Each number is 500 + 50 x the weight over its row's rms, rounded and kept within 0 to 999. Layers, rows and columns count from 0. Numbers have three digits each. The size before them is the row's rms in percent of the matrix's.

# layer 5 attention query, 96x96, rms 0.173, rows 0-16,32-48,64-80, columns 0-95
112:490423476446434504481536531585498481463458395510541442550429475542421494467501484363535472513573452497401549483497524516493359551452501478473515499421540575561488497549475428504445437464574614498512443449544514528473548478451556531421504450449470524521488419496425506540529545461497432557
090:457455510554532529449524520620499444455405458491565499492367443527432483503490572299577521575484515442491514472475461467530374535471438474513543547527543508526481420493461487470541499502494593518425440495465491507493527507462491489488447536466417499537517499596509502539509541444519445555
143:480466537497558528466490564436503501553522458482574454562490474534466483513503535324522566472556493474480541450442549551486373516552477533463446418546556547520528429464506490458530503486539613536392485467517446529494472458474504505483415537436413513512585430566471506548554517418541426570
082:455486531502474488428519527487473496304558481538491451501520525469431528534427469364472473519537452493541521509485442427506413490485512599401500455488516576573521493400469495477532471402556540430496525427534520449474437406490511568482450536551537513536472440547417492530504528446537512526
099:454537469485585494481432423577475474464474512496460513518405487560656481471549557571463569545488463463566464521509523473528517461583519452526511387496453408487457572581495460495481464591400523439546544512481484518521598520534463460554541499542464458541544551613509552537469476516546577505
095:576515539477455507495570467463444514551537522525415517450538466463549496491551465496499564537489508541499416562510452572529630491525554553489465539423429459479532577626617518608588558521483408445501526524465480527526596505589487481526543438465543453541510498522431537445531518549460572523
101:544538533488430519511553564382471484523522527511514514479540485534523520534500527620523444563534625567469435490439422592544553450594476454455492576584445512413490493514488486448549522536449496529620517538442509431545425537506529464494520458461578553505591491521585451468538457514437453494
075:473523517428524535487526470518441534438501518551407504496510446569521494488458542498463504448499520591510462515461459509605569559668527511447560513409485552442528580445545501548534562579600471478546502444456488486519481513496637506449521458403522491453525505459384490551571462511462454492
080:465509564539467461468480606385538424482546501482632507547432552507467506540472421414498422455502478502499577442489470575481363531488439538429500462516441533559478381512618510502478432468471494498592484450544506489488477470467525463430552521474511529489450437526480464519573550487481473561
096:486479514499563464475387534552525452616424477486479444525554500520404486492520597414528561530505495496531555457514522562573463428467492536547568370495443532591509450464485482468414424480437548535450516461528480589476530478483416553430538484483482501503360508427511502484436505564488488519
092:550408462526505474477572498553552441456390477512480531390520502534575460413578443459474553584427554481468512502581474516488520522418551392521474627507560473531540487484508481530511575529502543504534400536480561433459566538512454558490398424515493554470479539439535559508532488551468540514
110:564516501489421540520491474533526503542496521505452582407393535558505488465505512566515374478459478510523426554556459497509601526583572380526499647450485522448544557596518465543521496488554438455447498501443484456541576524468475424589510467546575498498532516515521514553505437530466572480
112:515391534467531539483553502373523475546470462486507435538619531501431471476495588678533569461527463558479563543482539534491455494374526486541521498474495479624578502554520486478519511491561570588468523430535497519512466525489528553443454469463516467539520428432464509511547486544464453530
105:444453480465463529464291415572483448518529517531492486581424508543533508510500449494530571500526497471479560423406551545459460554554468512506490405542445543531505447612519433505471471469522549551464417455536540555518575506550461500435438555522516537516553399554460460481515471478499462542
084:526406509519445538459602494597494439566462478516435454507535511544509531449475422387502614486607514517500516502535470434551473448491524630564425548511520465477503561437562488466461584525526489541621498408505463456507462535543527476436542545397539535488518501572494470518530503517454457523
086:499514455505480433483464429639521484552563485474490516409472424612490443510462600569506491498424458592561525513452523464435458531565578374531496491504521524514544514620488410473475439397565458470502409511487487505545534507470554495482471482517457434446448509481523520556438455502484555520
076:526455506526474603445557573426512457511537496393470519561492534458403467527514457488577496483487527461495505445445468545467438441457504574454486566482526548550496444550510573447553518499521567431504450492433568461549489587504459463412451519461523544564553399539337436513460535530435507534
115:461496507515549491475439516463498585563471461563586454567468554435461509543472541469484485463533492484480555426416538456537475486623515601464513413395571459581517502429606511508537534444483596536571580522555451526452559487433499510515497518568407405539476466497494581494458489521541506516
084:495523488553415550489465480557473464573520523506526473540470396488506528508398568465528490624488569515535524482407545457566522452527405469448494585605464467493464541516418503502509511475486608509420475537496508403519509483440479514543426551417407514515470560583564588523495501432464546525
119:501494505510564545531437481520542502648509513545542432551514502452512534571517539433447500533449516515525570485398538450569480475671492537434501426468496492526490516431503495464481477410483586451521519532415470465456540488516549465474471491497434379474520501666519547556518454520520519512
082:532521463501395510518456518374494494460465506542570523477511450485486496430533452517571462533549482536438514426587442455468479558524598447465546552481547518581463512497489523508450494545581621526448491522591537462460568521488633519448517501420441465524454586403474476438540489554430460513
100:555496455461369559502449460496502462580492447521423435515526492552572422456469437448568493469496471447507498511391439559473417517571518534484571489518394439539437579566528516537476416498501526463591498424493564506489479504537565467463551462529517499545556486606464559461571460502451421472
094:641513548533542464532604431550433449538522573592429548509392556494508544485510531472490468437452464547528523483605451456531538487485485462456472534549545487492504572448512516519496524520476466521506551489513426502491480407568526483573586478544483478432428530533600480418554427566506611499
087:521444441506489454517601499421554487533512528466559561445493404544545509417545536461510472505528519461448572451495535521372557477574495381533460492517454612508489494531462422449459562508503522546376500551509552543533540554470493506557371569520500483537498465374464537491492454515461501514
090:440465404501503500466402548498502465415407518417474591531464502568527484438560474447519543420480497443486542480455454570615508553529389547450508549504509600517450469570454488499502478544477473518493482466511526507588542519498563518527514450558476563551507578572355565521576496538501464482
110:524528506527498494441591566406501477510469494460596463591651540534420455441469386429499543489447495540614553465427485493535453503461533499528551505505479521559492414461569558584456461505496592501568484468544561521560517510550527492391492490423507569536476492512460502484543499533434513534
104:481452471443592388416472571526529520616545473493566469423372434481528532460507534425504459432486463461470459517482532466486464509514554543527476442433466445585500446509455515528511542486503465530470441510544455576507610516469505426492485504500472408495369545536458506383504510465424476522
107:540454529547429529474620487322394526537496529495440503514458504552441529485479375607514415500510514489490462493560564490468517474486550351565523474521532483468510544463536502463454491481551582538480478477457510491488437490464523586501532525475508552491507472385454499385498466488520469509
095:569490532480585472511523538445486517429506459518453480426392580620572484458514397490511443535483485496472449598529502620491510468492527392598515506473422498498485603578516466430509431522526531524372434515457505543462520506495502437535497493475541502461475459493480463470490428423487420460
107:467399489474456546521569544489465493582480453555509428547504506489492417523485512590548557515540544534485571457403532536503459486498513531510490376517597462608512496549560461448482425433453616529461466510453470489446520411446548542424486568480426466575445489506550606509472552484504483549
093:528548452412350534487549528336468519485564462534514511550499519488506464483520467518531560548512487496564587571474490491532528479497510460463438459384450460579549462525434508459499481504530492457560415511525621408571546548473479553481517527463571549517545464514410463524547536548534473427
106:532499514480399505515539569481459516500497500610526555498571522477430463510419516411538540509603495487490481483534422524570509450525557582541413471502447483489497579598593502506501466542459466499452464518498492516537497443490478457485599530645559534519408469428501509490507488622438584443
102:543549476469489506463561449502475566549562541560591499501561326510385508464479475462567496521494519533460504529510565491497411437597520528528524362495471465486558415482422530477574457456541521486474412531522481578496398487518492507438548577499390473459478550491481536474476478512491488461
093:447515504499486550533492544632522415566565486415528548420531628498445459447530444513467542516416459515535519472458494512456476474486532510536611492527627491498582523498459480531521394517485555461524441517481496628520474491504501477496557534516450509499423438397526543468562494448462582434
095:579490443572486474495506508648479504574471508509488464506469533570440440528435518538515467460484527540457483577491578475483487438423519375525485544516495528508411566524555490520485409512504563499515489452509488563434404433470600544473523528368420421457563531496444504514409496472561514529
092:467550387497446461486580531515479536580390450514587509493527434459440495528559430415543615498538471470481521538554577492502437570603558532526479513462537497490470464505420522476533547454477522544400448502514514552534476453470405499549429618463506530523518524523595560499508573495504436533
111:492539561452509516516485445549555525611539475474522418564502566529525508526491596462522522568493437510543516496409546508526383520532510438482529458488627423496501466628514436526544420453468586530597530534470486538462493462460441557532392463452427451510508484567529484513551487488598497529
109:498457395485498533442554496545497470407453529464406551488493461501482525500511542601480535409465489503602469508564455512538450506469548538477536491521587428497586508520523485547430478498545417481697456516606496480507464553522568529478528483609536605523530481440512506460485472532501511464
124:504421469521490488533429461547585439535424449516471483523503580569520465449571548467507495536451421517533504500505475549599464477533562496499593385509523373504500444546579491533414371541501515451581496541520491509494569478508450594468549538566515454532454534464464548408548508516424535470
090:615465468560376465456433546492492527571410508532492605559433501530365504495556369445532416455470483404568412455531494546492511513404537446520475561443580493456517501507561488525509446425497434464508478517574545486540532518445451510500520534485513522508522515476450506461528518522438494536
121:504483529428453538465638436317441510485516514464459575501571488496530594448512441645556486506513509564532426514485486599524567500539519567502479481512447482454534475512453457447507507538504422484525536454520553443513428527500491488503548508527624569475558515437500463514550464539487451520
086:431498549480404492560509435459520482573476526580507597553416551496525504449496405632525557521492512533477550490455435530409539496570434515464482446590441497531492481539536437483488516524386459541535469480487493481532474487451420487470543541502547533482556571614523423503530460610542431495
122:501513435515425474433572520533520445498461473486607436464520524528467500463440555405481573534496503462564531534535551564562423500500551455534477577531601450547477481615626495574478467464482521511533432490573509496469557499468496542472447480393459543537398415475456517541553537519409459533
100:489469462501533435490481652425503534552530511549436532489481487523437548471544581571448563454452522570491492432542531560558562471483499583536494433451541500442467410457446529468520497530567416559516582536448475537501505444540472546504644512533565488447546539381554482507452459521518521434
100:582467446502534509515499481471529545400508492506428538424557437466419580493554577562469456454540489486471458517572506527515521526559513518535471568522522485505446451366521525548613510579511504435631566392591503445498436533477595517519531482525476503482506578454518477399475513467482559510
120:516489553508614545501461524431511544405427510511392568495486524570496521471526404536511451420427473481497445459519509527481607535449558487567481519455412446473560489491562497542520518540564395479555424502501469581536505552496524427504556534554601541453519567627479514509532426526485515478
112:528460436543621542471434594455478433583441431522519469546483595460427464455504545601492503495537501555495566533494591526532434514456495438493514494478656427575423498410443525500483462489567582519471529523494524493473520468528555511488378560492465539529513458432497529519505565493540501522
088:418430446549548579472556444528452507435494561470510435507494498481442469559423603488486493470560533545549550533483465479533434538555494499561425494557494554534516460531483523416551575475437546532531483537543487538445501469534517449555405620578400455562626459473437544445451518462506512557
092:504511551466519544474537590510474523459393521414443516466597490504531520421459387517519488421533529502510450437489521523416571499451448545522463489551399479411493575499596517495514486488456438569574407537504497485536508550514583446451552532455558623470527556515422466505564492495424508466
085:526458482482554499558411470565490439568459490434492486460465447630504516463460617457526452536560502562529480526474499514585458441558488417526525467487543421470452448595457519514436415447550572503571489487468541497532615552471517412490451387510423491509475489490512493576447487517487544417
100:423489461527578443557407557284487516534522505500442572510443546502559443514569396529462543425426448576486487456541513530466523574523517428459449542500526530575504476492522453470485514513529523482543472598537495545510514440474457527413499459567549498493595502517511494407548510485485497501
# layer 5 attention key, 32x96, rms 0.162, rows 0-16, columns 0-95
087:622503463525346511537475459599529479463490447571426590470546543482457523484521452469458471524500484520486500514546553506552450453587495487534515489507461531501486552498558500560448464530443539496575451599531550517496476526477542504382562505451357463477447568509567488443408527470491544418
105:469495513531444557471540558551553406528471494614521429449525521467513505524449467459429547529488605424556530469491577486468510444488503497500529464560494555462533547501452502678536559534498500531457468504510462560480482505504529513418590455421442532455574556490421527547446550594608516548
106:528552584500567475559500499547510497535505580533549446541469585452492429528475542533461595474502572501345616470425518485499545414555473542531494522518492568548479511517544518413478586507441570484538534474518513549510503554536504519428461546507520469496451380587448520509548507606435436528
090:529582513499438523467540427528470467448495511504333452533471553492488458404526514515468540433493488506582508455560585550516527495608611489504441508542516443496454536443499477463447528558367548496628540484529418557385489464503490525533489582509491506480529448537549529542480514507441478474
109:528472524473451594465429402488539540519522494510421536582513534469491563481495503465579434441580406521461418606502451487425508570564590422430452541514475544487536487492494453550560471490544554486458520498556517479464445533532633547405520466506502501430479553517602507565445431486498534518
102:573510472509477559511477491570484485641527493483353493505539411494540434439557568455464502509535480511577498493525488527592475477573492536469412511485502442452451528497518465545409406546458511533505536516522486523467493497417516437596432543556494496381497507509526518502543514425578628454
092:615432532487471521412548532485469432521542460551564488496472520511508501534429455504632482487467518520543472493456533461535500575475592469567482546463483524517535501539439471487527533413628568495459494379418537436493498476496476562397480517452450578487481489407470420527502429501487407570
089:481484490563519507430463547530606522462454544488536533455513510534453553527460450521527483541528536473547467466544498511424395604491498611563508566541497613438536520458502480555562484489472509461553564446551360466456506517470511479580538502515471415473527618557481532541541459475386413522
104:553450533539490484560527495523529440470496437527424549500511654531529517514574453536449553485455505528544604470575525485446420571466516518484494539485521552515510446543618428548544481574518549556516517503578375501526529553627530545519563470503406471506500517546562470528526477517599525554
091:441464457491548491391481496477532520574484521494522430482534426505473468531483556518476575443427513556477530440507527481454498493456518487533496484495584543502462544496616531429513562491461447492584602363473494537499403529540386545456548467572510492479451429581420424476481576404491544529
097:477525442417504539541409454457513449476553574480477471502499461509451508479494533512482604481500605516462545479428503471433495494397506530562572546494436591438556521574540465540537457451502530592545506529493476539565535654472513559458538425516581491489519591520486441447503488604430478555
110:498477480495539409560506523554518568487507448366544488502535487435460527560518557496505527451510524514456363481539483507463549460511499535466468535426502485380460512431503562497472491538550397371473532471429528574474490528447481445525492523528463492526422454619482538597467612520513512422
100:586541598528606471470491536416501538502489484454564527426423585518521515423474499493485489467464372533527504440553532482481526540480492445462462548412545468531553458460532468549497529473539559460376544548521428443467504414483486521555386504493463499481519391483525584588534535425522487482
086:444464478474507549522397469502472412448552496462493510580571586489467562501404489551507535507450537579537495495539495436465503488485463547473446527406399479428545497451509513581485498420502413502493436560507537421550531547520469489472478545529404510572636576489452452536574567593511498510
102:457497482500438496477548547483478481570473553479452507441466446518553480475506482519517601489443648471492550512523582506490528435395519427491442564510461628529481496556527513459481503477496528558565435445571528491562540574557487444447597356436558508504478584483482497460540476562436448518
096:508398452475421418515521549530509447557492495501608524554459535514555474514589523497566444458448555421572444535467523506535500492535502517487591523547409470442528422511440537476525536519548452462359442535472536470457513573417527506479382553569430502513574555458463529557500459455556514525
094:431474538446461553546499522471472470415433422485562478547491593493486502479516409467514557516424525539501569526437469460511539413505490441498525440476439474493518456555574402443479490499459556618605432484520533487530517554485530505464502414598622395480506487488460467528446398529484463541